Weights of a small GPT-style language model, trained from scratch on English Wikipedia.
Size: 16 layers, 2 heads of 64, 7.38M parameters.
Architecture: RMSNorm before each block, no biases in attention or MLP, untied embeddings.
Each number is 200 + 20 x the weight over its row's rms, rounded and kept within 0 to 999. Layers, rows and columns count from 0. The size before them is the row's rms in percent of the matrix's.

# layer 12 MLP gate, 448x160, rms 0.0815, rows 109-123, columns 0-159
094,198,206,186,191,171,195,212,202,192,190,213,206,185,214,198,199,208,207,192,190,228,199,186,214,176,174,167,218,203,218,186,230,213,170,154,216,191,181,193,178,218,217,181,198,213,226,200,205,222,224,199,185,204,175,238,205,186,205,210,166,245,163,213,202,194,212,197,196,176,235,210,216,218,190,233,203,220,214,207,218,230,180,207,181,211,181,186,223,168,198,192,222,207,182,217,189,212,168,248,199,208,191,217,148,194,184,218,208,194,203,197,160,189,191,183,193,211,209,211,192,210,217,246,175,207,211,194,244,171,181,170,227,189,198,189,225,230,177,187,195,232,218,232,215,229,226,207,208,200,213,164,206,188,223,227,236,177,189,240,217
101,177,188,179,194,181,207,198,204,231,212,205,204,152,209,173,200,191,211,209,190,190,174,195,183,204,188,179,191,199,201,213,227,204,188,207,203,223,208,228,203,183,177,163,222,187,220,216,166,204,222,174,175,213,197,213,189,152,200,256,185,193,179,197,242,219,192,264,232,213,246,205,201,195,178,217,198,195,188,237,173,220,192,186,182,180,233,210,240,187,183,172,203,185,224,179,192,215,218,190,184,196,183,193,181,194,195,189,175,195,205,202,197,195,205,223,232,172,168,203,208,207,216,169,226,171,207,183,200,231,179,200,215,173,210,236,191,199,219,176,224,186,210,216,213,182,215,190,208,209,196,213,183,228,216,219,207,246,199,202,236
093,184,191,218,162,229,200,214,190,228,188,199,226,166,206,209,192,221,185,207,214,184,197,241,244,159,206,189,199,193,195,187,174,185,165,218,214,233,192,197,198,173,215,187,215,208,182,216,238,202,215,190,209,185,247,201,193,191,214,211,150,202,203,211,183,210,187,209,223,220,237,184,223,210,202,194,172,199,181,191,218,186,194,199,163,226,213,193,221,222,202,209,210,208,174,225,201,215,174,225,231,201,201,193,178,183,206,198,215,213,214,236,210,201,210,203,171,213,189,232,228,200,202,203,220,183,164,179,203,234,214,216,216,207,178,158,211,222,184,165,184,261,196,170,214,196,193,205,238,191,191,199,151,175,197,219,203,196,217,204,194
099,190,217,214,202,172,207,214,180,218,196,199,242,168,171,200,180,209,212,213,195,205,192,224,175,187,186,198,187,253,176,219,226,216,180,206,229,201,214,210,180,212,173,178,196,186,205,217,176,187,236,204,223,219,193,211,204,196,223,187,188,203,205,215,165,234,218,170,213,162,210,208,181,163,202,202,206,186,215,164,215,204,157,175,197,171,210,226,216,181,135,209,207,217,220,199,219,203,178,197,225,197,224,216,187,210,196,200,220,222,161,185,167,201,178,195,169,193,226,208,222,235,210,190,203,192,242,183,193,207,205,192,204,196,214,187,165,208,222,237,187,203,203,199,204,204,177,210,185,154,212,178,194,246,209,187,186,207,175,192,185
097,221,209,230,209,211,195,188,229,201,198,220,148,189,192,196,182,195,180,206,216,197,181,188,207,195,140,170,228,213,189,163,189,214,166,218,174,207,204,173,199,224,224,204,173,180,192,182,201,192,169,179,217,207,169,184,222,185,176,219,190,188,177,192,197,203,183,218,205,224,213,201,206,198,223,214,185,189,190,212,215,227,176,197,190,201,163,199,192,239,214,168,223,187,185,203,155,193,184,218,245,197,199,212,204,210,216,210,190,165,173,220,200,214,205,225,210,151,199,186,184,194,207,170,222,174,225,199,177,212,222,195,188,196,169,194,222,223,190,220,205,181,193,196,215,193,204,166,212,213,191,236,162,243,189,177,198,215,210,249,189
111,180,204,182,201,209,252,214,191,191,176,212,189,230,161,189,212,197,198,190,175,200,231,200,224,201,172,199,222,198,211,194,218,191,178,226,207,193,173,199,176,215,182,206,183,238,159,212,219,204,218,216,221,189,203,165,190,218,168,184,173,218,173,235,225,230,195,200,160,159,189,222,199,206,190,205,216,213,164,182,213,231,153,202,171,204,153,228,199,175,209,217,186,167,198,175,181,223,169,235,236,198,216,168,210,184,205,209,187,218,177,194,216,204,205,225,156,206,208,189,200,186,188,180,203,203,208,223,213,173,186,174,193,191,204,239,197,226,189,205,208,197,235,178,206,192,205,199,195,193,228,192,191,191,202,187,205,187,181,215,227
103,207,203,210,218,223,185,182,233,193,185,199,172,221,221,193,189,242,216,181,199,183,209,193,220,214,186,180,200,193,196,208,183,225,203,211,193,216,192,212,170,230,189,222,164,192,211,211,193,241,204,173,177,237,190,204,226,188,197,200,201,196,214,199,188,224,192,222,202,180,188,179,217,205,217,223,215,212,229,166,208,192,172,175,155,250,206,188,193,205,201,190,211,235,244,219,216,204,188,215,174,198,184,236,197,188,178,211,217,169,181,144,244,196,184,194,227,226,206,160,170,212,189,216,196,215,222,174,184,230,185,211,214,196,180,216,200,206,198,193,213,217,184,185,230,178,197,219,205,208,160,187,179,232,216,244,218,203,192,220,218
113,223,190,222,193,183,215,219,191,165,175,186,185,231,166,213,220,183,180,164,205,182,226,197,208,200,193,191,193,206,235,200,203,204,191,201,207,207,186,227,208,161,198,197,204,243,203,203,204,225,210,197,185,176,181,205,176,233,196,170,226,181,199,212,187,149,196,212,193,221,182,219,213,218,208,210,184,189,197,199,199,193,194,188,188,195,198,215,181,202,227,239,206,183,168,199,182,220,216,216,217,209,183,146,175,189,213,188,213,223,189,191,178,210,204,236,211,215,241,159,194,173,226,189,222,179,215,194,191,198,181,179,180,195,165,197,219,243,158,211,222,219,208,219,200,223,192,229,229,245,194,188,165,187,195,221,221,178,221,239,206
099,184,248,229,190,216,207,192,212,205,205,200,189,210,226,215,211,204,224,189,202,179,220,176,190,238,198,174,192,228,210,206,207,200,181,232,190,194,191,207,180,227,200,185,220,184,208,187,226,216,213,203,187,204,188,189,188,186,207,183,174,211,237,181,228,194,197,188,178,212,190,203,216,222,172,231,212,219,175,217,155,248,220,137,189,193,205,171,210,175,222,211,203,222,178,184,173,213,191,189,209,218,169,192,171,220,210,176,210,213,212,197,179,199,203,209,187,248,243,189,199,218,227,140,186,244,198,168,177,208,185,198,207,189,171,226,201,234,210,197,203,203,180,202,178,211,204,187,192,201,234,202,207,184,188,206,216,196,239,211,181
098,162,203,207,252,167,252,193,237,216,199,222,190,201,200,194,188,205,202,195,200,186,214,178,232,206,147,226,177,210,226,237,235,211,162,198,195,190,227,223,205,190,193,186,201,208,180,220,166,196,217,230,199,213,188,162,213,193,182,213,201,230,200,203,194,218,201,227,186,238,168,212,211,206,192,189,225,203,180,192,189,200,166,212,201,179,205,220,225,218,161,176,195,218,188,210,212,198,210,197,193,173,199,170,183,161,190,202,181,157,195,216,234,209,191,207,208,196,199,202,207,193,196,161,212,233,173,211,159,191,197,187,190,167,196,208,195,206,209,226,211,168,200,208,207,225,213,195,233,217,165,181,192,208,210,165,218,204,221,206,212
099,228,213,217,192,203,175,204,185,202,228,191,203,207,181,192,234,235,184,169,213,214,191,165,216,179,192,217,180,202,208,191,193,200,173,224,206,211,206,165,180,221,225,226,220,200,181,202,173,231,191,199,221,166,156,235,215,210,165,211,219,197,210,221,183,209,238,167,227,185,148,198,196,232,180,196,203,191,214,186,204,209,217,175,214,193,231,178,212,178,215,209,186,208,201,186,196,183,215,210,204,162,243,204,176,181,220,185,210,204,198,209,175,197,219,230,209,197,221,242,195,217,179,171,214,213,184,194,201,211,220,254,194,196,171,181,211,219,175,178,184,200,241,220,199,195,205,188,218,179,206,199,205,214,194,180,202,209,180,196,257
101,186,191,217,228,217,211,208,210,184,207,221,204,219,237,172,200,201,185,213,207,219,188,212,187,220,194,157,179,196,218,249,222,222,195,215,149,212,190,176,177,215,231,183,198,212,206,197,171,237,216,146,188,226,201,178,210,189,186,223,207,214,174,190,189,206,209,221,223,190,224,193,188,220,194,170,172,189,180,206,172,196,194,192,158,215,215,199,210,170,202,192,192,193,212,204,236,197,215,199,171,217,198,190,220,186,209,189,225,199,204,195,204,212,228,209,182,194,245,200,193,233,188,196,248,216,186,193,184,176,212,182,204,162,184,230,177,202,219,169,193,149,160,186,208,179,197,224,153,201,176,197,196,183,191,189,193,210,182,201,176
088,208,194,204,164,192,191,202,202,235,190,185,223,208,206,185,210,215,234,204,183,197,198,208,196,209,210,202,187,191,209,204,173,199,179,186,200,191,208,205,203,177,218,161,196,187,191,222,228,194,171,217,211,223,194,215,180,175,208,214,191,206,225,218,157,174,205,193,226,168,172,213,188,215,178,173,191,203,178,196,193,219,213,228,192,200,222,207,174,217,169,162,174,170,183,232,186,202,188,184,237,183,161,185,208,174,220,229,200,177,173,195,175,200,189,257,259,193,200,204,199,159,198,186,185,186,208,167,216,231,221,187,193,226,212,196,207,224,191,219,213,219,214,235,215,242,177,190,189,187,225,186,184,210,210,189,203,200,175,229,247
114,214,199,196,217,233,200,202,199,193,196,214,204,204,200,192,199,183,200,223,204,237,215,209,188,155,212,235,223,208,191,214,185,176,206,208,207,196,190,203,186,216,226,197,193,214,199,184,244,229,183,220,199,224,215,173,194,185,241,172,207,192,178,196,228,179,219,241,226,193,195,184,205,220,207,187,184,180,196,222,221,200,181,174,161,242,176,187,227,183,220,188,235,205,199,224,172,184,199,188,154,236,173,211,183,197,171,192,222,179,201,234,179,195,198,205,206,219,239,154,192,187,212,191,199,196,214,199,197,208,176,179,215,175,191,244,149,175,223,198,232,207,218,179,200,224,176,193,197,195,202,245,198,195,175,196,218,172,202,175,207
098,192,226,163,197,169,210,195,187,203,207,178,202,222,228,182,187,202,181,206,177,214,227,185,160,190,213,180,197,211,217,194,190,208,175,201,156,199,191,203,166,195,188,226,216,220,207,184,171,182,193,188,196,189,218,214,173,191,230,186,181,208,170,190,207,199,185,176,203,198,156,212,201,201,229,177,204,220,190,214,202,238,218,208,184,180,164,207,235,187,199,173,243,159,204,170,173,227,202,209,182,224,176,217,232,234,208,162,196,215,193,190,234,202,210,224,195,229,218,175,175,215,223,198,199,184,176,199,226,240,200,159,210,191,215,188,193,252,208,203,167,231,204,194,218,194,214,236,189,189,197,213,187,200,200,185,230,203,196,178,195
# layer 12 MLP up, 448x160, rms 0.0756, rows 109-123, columns 0-159
101,139,203,199,207,222,200,196,215,244,178,184,192,209,193,214,162,201,235,195,219,184,229,173,154,203,212,231,205,183,173,176,183,226,187,235,198,228,218,202,206,182,202,180,201,214,213,173,209,196,227,200,142,167,198,171,178,199,240,197,188,182,201,171,218,208,163,173,189,211,204,192,197,207,179,201,193,182,226,191,225,198,171,237,169,213,208,199,183,205,135,176,214,174,208,202,212,221,215,171,225,213,206,221,191,213,180,185,193,202,213,218,191,206,210,206,206,183,188,209,183,203,197,210,191,218,191,203,195,183,215,204,209,188,157,203,178,194,211,206,194,224,184,192,208,194,214,198,181,187,195,153,202,205,154,202,192,161,206,199,188
102,192,174,190,211,216,219,191,195,189,188,165,213,238,213,226,215,199,198,225,162,246,204,207,200,216,209,191,196,222,213,194,209,176,213,202,239,224,192,224,198,230,226,244,192,222,248,210,211,166,186,202,202,211,163,183,181,188,181,181,232,181,228,183,194,236,175,181,171,220,231,172,201,186,190,217,178,228,194,170,164,225,197,188,173,183,227,189,186,223,207,178,211,150,185,193,207,157,196,189,178,182,190,218,173,176,166,193,221,187,206,198,202,186,194,189,203,202,223,195,174,181,208,188,198,205,220,176,214,196,195,213,203,213,175,211,179,212,165,191,176,205,191,171,218,204,191,196,156,201,196,192,177,201,223,239,183,199,206,191,202
101,193,235,182,182,222,189,207,224,231,242,196,200,227,174,199,222,189,211,204,212,211,187,188,172,200,203,187,196,218,189,186,230,190,201,197,187,185,216,231,184,198,186,199,210,234,198,237,139,194,218,162,191,200,212,191,215,197,178,198,211,180,160,197,218,182,235,183,197,188,195,247,201,199,177,223,162,187,232,216,230,148,216,185,198,186,221,176,224,223,198,226,221,193,203,208,183,188,225,198,223,203,192,182,209,233,240,168,187,180,178,209,180,219,194,212,213,220,185,201,180,182,233,200,205,227,181,193,196,193,192,175,203,218,197,210,219,231,198,221,194,159,216,229,203,176,202,206,186,197,247,202,188,201,213,235,186,216,226,195,190
100,227,182,220,174,206,165,187,237,211,209,202,238,208,212,160,196,178,217,207,198,214,189,198,172,198,230,195,177,168,203,201,214,204,212,212,163,212,177,197,208,211,189,210,195,226,164,203,220,177,181,203,159,206,175,200,230,208,223,220,219,198,201,208,198,191,226,207,192,170,198,226,233,195,199,230,185,208,222,217,213,201,224,210,192,171,218,174,219,194,221,215,227,154,196,206,237,194,211,206,170,182,189,214,176,204,168,205,195,202,217,203,177,238,195,182,164,223,215,216,190,175,154,194,188,203,173,181,198,231,220,220,203,228,166,212,212,221,219,218,210,183,188,196,209,188,212,187,178,216,212,193,211,177,194,215,163,220,138,219,183
108,201,209,215,236,235,205,206,217,209,246,226,178,206,194,201,204,195,169,237,202,193,177,218,218,172,199,215,204,213,174,162,199,239,197,211,215,225,199,199,201,249,241,271,224,199,182,195,194,193,203,238,196,194,206,202,204,195,213,234,192,180,150,211,195,218,196,194,200,177,221,199,210,202,225,234,153,193,190,169,209,215,215,217,204,186,217,185,216,229,205,185,210,167,194,238,204,217,162,152,195,211,191,221,215,195,209,197,213,204,185,195,187,199,176,213,218,184,176,176,193,208,184,220,231,177,217,217,202,203,203,201,194,216,198,219,188,223,171,191,199,202,201,161,212,193,186,206,165,189,192,190,179,222,185,210,206,218,167,199,196
107,218,176,236,219,140,187,200,176,167,193,203,182,193,211,191,187,182,189,210,199,221,196,204,239,205,204,205,200,234,162,179,230,214,185,212,195,223,223,178,208,166,186,185,217,199,186,194,257,199,166,187,197,198,174,181,212,204,215,191,231,230,216,180,163,203,222,220,225,211,182,149,211,201,233,157,215,230,187,214,195,225,208,191,236,202,206,202,202,198,200,181,169,218,191,209,214,222,206,185,206,210,207,197,173,214,208,193,210,180,188,194,213,164,176,205,201,157,198,165,213,210,210,192,188,201,180,178,206,230,183,205,215,213,177,220,186,210,180,183,165,210,204,204,158,185,218,192,212,211,211,239,203,235,180,204,208,209,227,204,203
103,229,204,179,195,181,240,192,169,213,193,231,202,189,191,159,184,186,182,201,209,194,188,236,183,183,206,161,208,176,212,201,198,221,196,204,231,197,201,237,208,191,192,209,208,182,224,192,200,178,220,194,174,226,216,193,225,167,200,245,179,210,212,221,249,196,204,179,207,148,200,203,189,178,179,173,220,184,186,203,220,178,239,201,184,185,214,202,219,167,205,178,241,230,214,219,223,212,203,194,193,211,221,184,185,197,211,172,211,187,239,192,166,186,186,220,211,235,194,181,205,224,207,171,217,182,188,208,201,201,171,171,224,198,193,202,222,167,179,142,204,191,216,190,198,220,176,222,200,214,230,196,175,194,189,187,213,202,198,171,192
102,211,177,199,250,194,194,195,192,195,157,174,221,232,181,188,175,189,210,219,182,199,230,215,191,190,186,186,206,218,210,226,204,224,193,192,195,204,179,221,204,203,219,232,226,203,181,204,204,188,172,224,200,182,227,195,173,203,200,202,152,214,207,185,218,205,185,219,214,189,188,197,192,216,208,227,179,199,201,208,192,193,188,179,170,200,187,197,163,191,230,220,228,189,175,197,190,196,229,184,161,239,202,252,184,214,210,212,176,200,245,198,222,170,170,235,229,192,204,160,167,209,194,220,209,199,220,182,207,171,195,181,179,201,216,215,187,158,193,165,165,191,220,187,223,214,191,227,198,192,184,162,185,207,239,195,193,212,230,183,194
097,182,228,200,218,216,230,167,235,212,239,181,184,202,229,210,241,183,186,224,160,199,212,152,215,191,199,185,156,206,213,223,177,186,202,193,203,184,180,179,167,210,229,212,210,198,227,197,179,199,207,207,190,159,212,230,179,156,211,195,175,189,168,220,190,219,207,218,193,170,215,197,208,216,218,214,190,211,194,201,156,190,217,180,176,215,200,182,205,166,227,211,241,195,204,182,190,212,231,194,188,216,205,170,189,246,195,206,218,211,211,207,178,187,209,212,219,233,206,184,186,219,219,165,185,202,180,208,174,182,214,185,205,167,202,226,169,240,197,214,232,217,183,189,169,195,201,197,194,199,219,183,177,188,215,215,178,192,196,196,199
096,183,230,216,160,216,185,185,180,185,203,191,207,177,211,199,198,218,183,197,203,241,211,214,200,187,189,188,228,175,182,186,187,197,188,204,181,193,207,231,201,206,202,164,241,215,221,176,217,215,190,215,204,219,191,226,195,205,208,196,216,180,183,181,221,197,181,176,214,141,252,212,210,207,162,182,179,169,194,191,204,206,220,215,187,233,166,218,205,165,194,228,228,183,212,212,182,203,179,222,200,245,247,203,189,207,226,170,242,215,221,184,186,220,207,221,200,190,199,213,220,202,203,210,180,177,229,242,246,191,208,207,241,183,204,191,192,180,205,186,182,197,201,185,205,189,194,215,211,184,228,198,180,202,154,223,204,200,205,178,220
100,183,218,229,175,200,184,198,197,179,214,182,213,218,223,192,232,187,176,193,195,235,232,203,236,167,204,223,204,213,176,177,210,196,197,227,203,259,175,207,234,227,191,212,183,207,202,206,210,207,242,201,204,206,207,186,158,223,213,224,182,175,182,180,200,220,179,224,220,207,194,195,198,219,208,195,179,222,194,179,192,161,214,198,199,182,181,195,210,211,186,215,216,208,201,195,189,216,168,172,198,213,181,211,204,190,239,175,195,232,234,241,199,197,242,222,167,205,208,205,190,172,170,193,219,178,206,259,199,199,176,189,222,233,195,186,206,168,196,203,190,232,195,167,196,200,163,178,210,220,183,197,186,180,189,205,221,187,201,216,171
104,200,194,182,199,192,157,183,207,197,203,192,177,213,165,216,241,214,184,200,182,170,207,200,244,200,223,180,208,196,203,173,189,215,242,198,209,184,196,215,214,180,205,196,194,218,160,176,171,175,207,221,193,198,250,193,200,181,226,239,188,144,188,229,224,190,192,208,228,149,203,198,213,226,200,189,187,246,200,218,216,189,221,206,212,210,197,219,165,208,210,170,200,233,205,215,192,218,201,207,185,216,206,193,211,248,190,207,176,192,182,191,175,224,183,194,228,215,183,153,213,198,191,220,205,182,184,232,167,193,220,192,184,227,205,173,168,183,171,187,196,184,198,195,218,186,195,190,210,172,200,193,205,179,199,182,167,203,191,179,218
097,190,201,200,206,211,209,233,177,169,182,225,190,223,214,188,186,186,177,207,209,213,182,174,226,192,199,190,189,189,221,214,227,218,168,191,184,181,206,206,173,196,208,193,239,226,179,216,209,206,195,229,177,175,224,215,198,214,180,173,188,146,237,180,188,167,174,170,188,229,219,209,200,225,184,172,215,202,208,200,216,181,212,193,215,164,204,192,214,203,209,201,190,188,168,248,226,226,200,201,204,206,170,193,219,239,203,181,210,185,169,190,175,203,170,218,193,224,221,223,181,221,182,207,217,178,183,174,217,175,229,147,199,210,168,191,186,219,200,211,195,190,218,215,200,196,197,222,172,173,207,193,204,206,183,247,203,149,192,217,208
101,170,198,206,190,173,235,176,224,227,179,195,183,185,201,193,191,230,188,196,196,228,203,196,179,193,150,167,192,226,209,182,223,239,174,182,172,219,222,183,201,205,210,201,184,194,217,224,193,179,174,196,233,203,197,191,186,214,216,207,217,218,174,200,202,191,211,178,210,190,214,182,186,186,194,205,207,206,189,203,204,211,185,193,222,184,215,212,202,189,203,142,193,189,232,209,164,221,212,210,203,206,169,208,197,185,228,211,157,173,193,234,208,185,201,204,201,227,249,177,222,186,252,189,191,245,226,189,202,235,216,205,198,218,178,164,208,228,195,189,210,240,183,186,216,207,215,211,160,198,220,188,197,189,189,193,247,197,220,230,204
096,183,224,203,196,231,156,212,214,219,207,202,190,156,182,216,213,203,195,185,178,209,162,184,185,192,217,170,198,201,196,210,160,192,191,189,227,195,206,210,184,216,196,188,220,207,201,207,230,183,185,184,208,248,181,227,197,241,188,212,223,187,231,200,212,199,221,226,175,203,216,210,198,189,197,230,208,228,208,162,245,205,196,188,210,210,246,226,204,182,200,190,196,149,189,213,181,206,189,189,193,188,199,203,232,222,148,204,161,228,161,176,189,191,198,201,195,194,196,167,205,196,200,197,209,204,185,228,178,243,211,200,176,206,195,175,214,221,153,175,215,187,215,236,196,224,204,200,194,199,226,220,191,175,217,215,209,181,205,226,225
# layer 12 MLP down (transposed), 448x160, rms 0.0569, rows 109-122, columns 0-159
099,195,207,214,200,207,177,217,187,186,226,189,201,219,223,194,222,228,189,252,189,155,183,196,238,208,191,189,211,213,208,202,181,229,189,201,159,195,213,230,221,198,200,214,225,204,212,215,206,239,188,195,207,215,234,203,216,187,203,193,221,221,179,231,176,197,179,231,177,253,204,177,171,177,168,208,197,187,210,220,227,192,185,225,192,206,180,211,138,184,170,166,229,205,172,189,220,206,234,175,214,196,192,186,165,197,214,201,180,176,194,198,211,202,195,242,184,163,222,209,204,177,202,233,192,183,195,212,191,195,212,190,188,213,205,214,198,203,230,219,208,197,189,212,223,187,223,243,209,224,198,223,175,187,189,223,183,211,194,224,224
104,186,208,214,206,213,187,206,244,237,211,195,205,166,186,231,205,247,199,173,232,172,182,214,223,201,217,166,205,187,208,230,225,187,165,202,176,184,166,180,202,214,202,228,192,201,185,230,187,232,213,201,189,202,192,182,191,218,203,222,206,207,156,220,211,189,191,196,195,199,204,201,180,204,199,201,198,226,181,245,207,187,210,192,209,227,184,214,216,152,228,178,207,196,215,179,214,227,189,224,224,209,203,183,173,204,215,225,230,172,231,191,240,203,192,195,218,212,208,205,180,203,210,189,178,188,177,188,153,226,208,205,197,179,205,202,186,189,170,183,253,181,219,208,225,179,220,248,188,167,211,210,166,202,204,228,208,194,205,202,214
102,217,220,198,188,170,175,171,190,192,189,222,209,184,177,182,177,190,207,205,222,147,208,174,234,199,216,174,196,181,162,216,158,211,229,197,187,179,218,172,226,176,233,192,211,216,197,196,167,177,235,189,198,212,211,181,181,215,193,203,196,218,189,183,202,202,235,219,205,173,202,184,184,216,201,192,209,183,205,185,198,241,227,227,189,212,212,190,177,201,199,239,210,228,185,218,215,234,196,204,171,242,191,199,158,198,171,191,227,209,194,187,236,170,213,179,193,184,197,221,207,197,190,190,230,182,190,207,202,222,172,194,197,197,159,205,205,227,211,193,216,198,210,199,234,170,201,181,178,209,186,204,206,159,210,188,237,216,167,239,208
098,244,239,172,180,215,187,212,197,188,215,211,212,232,192,248,195,194,211,211,203,189,186,219,188,219,244,198,163,198,176,213,207,208,226,206,205,178,242,204,249,205,179,197,222,181,230,188,181,196,211,207,185,208,204,207,161,182,200,185,194,205,210,220,218,166,192,208,205,179,210,193,206,198,188,202,174,211,199,203,172,177,209,195,183,189,177,205,183,193,185,204,192,190,191,186,224,234,201,207,183,179,205,183,241,225,194,181,203,219,186,197,200,183,174,221,218,235,230,199,174,215,189,151,219,202,210,233,193,180,196,172,197,198,211,238,217,164,187,192,222,178,214,210,172,179,173,212,187,207,187,196,170,210,168,235,202,243,165,225,175
107,183,189,183,208,236,199,216,213,178,223,192,200,216,198,202,228,223,182,196,192,197,191,205,211,204,253,268,205,217,176,204,178,215,213,153,196,213,197,196,217,231,182,216,195,195,184,211,196,225,238,143,190,190,223,215,175,182,188,210,163,186,223,225,168,214,186,190,220,200,215,198,187,171,173,205,173,229,210,213,216,219,172,199,203,193,231,203,207,193,202,208,202,166,228,228,166,226,207,193,182,163,208,211,217,206,176,209,189,217,210,142,206,226,193,179,217,209,211,181,202,174,168,242,203,232,217,193,199,206,185,178,204,205,213,193,191,202,170,221,225,208,182,194,171,190,201,200,200,195,208,192,178,227,189,209,177,196,188,193,176
111,225,211,193,196,213,197,200,182,142,173,212,185,199,208,232,224,198,197,188,239,202,205,199,193,185,229,210,213,201,221,184,210,164,212,231,226,195,251,183,267,205,206,202,176,199,220,182,215,247,204,216,209,209,190,196,214,210,225,198,224,190,207,189,191,219,162,187,207,240,212,180,230,200,168,189,217,182,184,218,198,201,169,173,224,204,221,192,225,209,213,209,193,215,194,196,194,210,212,181,227,185,223,186,196,193,217,178,217,203,204,198,183,202,187,178,191,198,182,204,170,227,210,178,231,207,185,199,172,212,178,209,206,207,187,222,187,161,170,180,194,188,162,229,179,222,163,185,216,248,208,212,195,210,164,232,192,210,177,201,205
106,186,187,209,230,206,187,221,187,196,225,210,203,197,187,226,216,169,202,182,218,184,182,194,189,189,226,182,178,212,205,198,163,147,172,195,208,147,212,219,129,191,220,179,221,193,205,167,199,198,200,219,181,166,210,218,192,178,220,232,193,216,202,231,192,203,216,210,218,192,184,183,226,209,188,172,222,189,193,204,214,210,170,222,209,190,227,218,196,226,195,183,208,197,203,204,217,218,186,192,217,223,181,204,180,183,188,177,230,182,188,233,197,180,216,201,180,205,202,206,180,174,173,177,188,175,205,232,187,186,201,161,205,153,234,196,215,240,202,207,250,191,190,202,198,188,190,225,219,166,220,199,187,210,182,205,217,221,214,163,199
103,194,183,207,188,191,160,185,215,208,191,211,208,197,233,184,205,217,204,248,181,176,218,180,227,231,195,182,200,200,175,181,184,160,154,233,220,210,220,216,230,241,193,139,190,181,217,184,170,191,206,190,216,188,197,221,190,183,157,186,183,163,187,199,183,204,188,224,216,179,189,219,203,199,218,234,184,197,231,185,214,189,201,208,207,203,216,175,206,186,223,173,187,184,174,201,172,214,168,234,227,172,196,192,190,164,198,186,162,199,159,223,234,194,222,167,224,194,162,178,201,199,206,221,235,189,209,228,204,220,190,205,197,187,219,205,205,194,188,195,183,226,229,203,205,183,227,204,180,197,216,205,184,212,194,210,198,209,211,201,210
101,222,180,190,210,181,203,212,230,207,232,170,185,219,197,204,170,229,190,175,179,196,192,203,180,212,201,197,173,168,191,198,186,237,236,213,248,233,178,234,272,196,176,215,197,194,194,224,175,226,212,223,184,203,202,190,214,185,185,225,201,195,198,204,202,226,227,215,206,194,180,197,213,165,225,237,220,228,213,193,209,192,208,238,202,190,222,213,191,214,171,212,147,194,210,197,191,212,210,199,230,169,210,229,223,182,155,218,232,231,185,190,216,237,180,189,211,191,216,172,201,194,197,208,159,176,164,175,204,206,190,211,188,200,202,168,186,171,187,218,201,195,193,209,230,200,188,205,208,201,198,193,212,205,206,213,225,195,197,195,207
092,215,209,244,214,200,209,201,161,212,192,208,190,179,171,220,182,195,197,187,193,192,205,200,234,210,179,164,188,209,174,217,222,194,184,188,163,172,208,208,150,170,181,154,213,217,194,210,204,210,210,195,212,213,197,189,221,216,204,206,198,185,181,181,223,197,159,201,215,176,228,214,177,199,186,238,187,183,200,182,219,220,155,230,210,210,223,204,206,176,196,201,210,181,192,222,179,235,209,211,215,195,211,201,206,205,171,197,255,192,237,207,186,225,207,236,186,210,236,222,214,172,205,214,202,233,198,206,200,191,197,219,194,210,184,213,196,228,222,191,176,239,233,219,214,168,171,223,201,189,236,199,186,174,172,224,221,216,206,175,191
102,186,172,220,209,195,192,201,220,204,203,226,198,213,214,224,207,152,177,214,189,204,202,203,210,193,193,178,199,159,182,199,231,228,208,185,210,157,219,198,165,220,191,231,194,172,206,200,189,194,219,205,213,177,229,206,174,164,232,197,164,221,198,205,221,182,186,223,178,177,178,172,175,210,224,185,197,222,216,191,205,210,201,225,203,170,211,162,192,213,171,176,204,196,218,224,192,241,202,232,214,206,200,191,209,200,183,212,184,202,172,229,198,221,202,220,194,217,208,223,229,202,198,175,221,230,200,222,168,209,195,183,234,183,233,181,212,187,183,198,249,184,196,172,201,200,232,177,221,195,240,231,184,178,233,192,209,196,246,188,191
103,223,187,165,227,177,194,225,208,189,208,229,205,200,172,223,193,178,225,181,193,209,207,206,240,145,217,195,218,215,168,192,192,185,166,174,209,195,171,179,157,191,193,172,207,214,163,220,216,206,190,186,217,193,218,197,196,178,214,209,206,165,216,230,198,216,197,187,199,183,200,229,182,191,205,219,234,211,199,217,213,191,210,244,194,164,227,174,184,206,200,206,198,212,186,209,187,224,192,203,219,208,182,228,182,168,183,209,199,168,172,202,139,217,195,197,216,212,199,226,190,191,193,194,182,204,206,211,176,212,201,241,230,231,215,167,224,208,208,216,185,214,204,190,191,221,196,198,215,184,227,233,193,182,183,232,175,209,225,205,243
099,209,211,248,183,209,194,177,216,202,190,206,183,214,228,196,218,215,220,182,186,181,179,206,188,205,193,178,243,240,182,179,180,162,204,194,205,171,229,204,171,174,194,199,174,212,193,180,223,182,158,202,185,193,205,214,220,163,181,200,241,172,208,188,160,176,224,199,208,146,190,224,205,180,188,196,188,211,188,205,184,201,212,205,216,222,209,195,209,221,196,212,229,203,205,192,161,169,187,225,171,180,195,209,204,166,172,217,191,199,202,219,226,210,212,215,207,181,202,174,176,184,172,198,162,160,207,196,215,229,201,230,209,189,176,245,200,158,200,197,236,238,221,222,216,188,201,207,212,187,219,203,190,202,212,221,223,203,195,211,193
104,209,182,205,175,205,180,211,207,197,207,205,208,220,235,227,207,168,191,210,185,202,191,184,155,244,163,196,221,211,224,193,169,183,187,200,203,216,163,216,180,208,185,188,195,191,226,178,215,211,196,214,166,197,219,215,249,196,221,180,150,200,207,201,243,207,202,176,197,197,171,178,178,195,194,209,180,179,203,172,215,221,179,193,195,200,190,201,172,158,193,181,199,186,199,173,193,215,208,207,175,206,208,244,205,206,216,208,241,212,209,229,166,192,212,210,218,200,196,224,186,195,192,211,196,180,234,229,197,194,179,172,247,216,187,213,190,226,199,194,201,175,234,216,209,212,249,204,188,210,222,234,222,192,175,181,165,192,212,196,169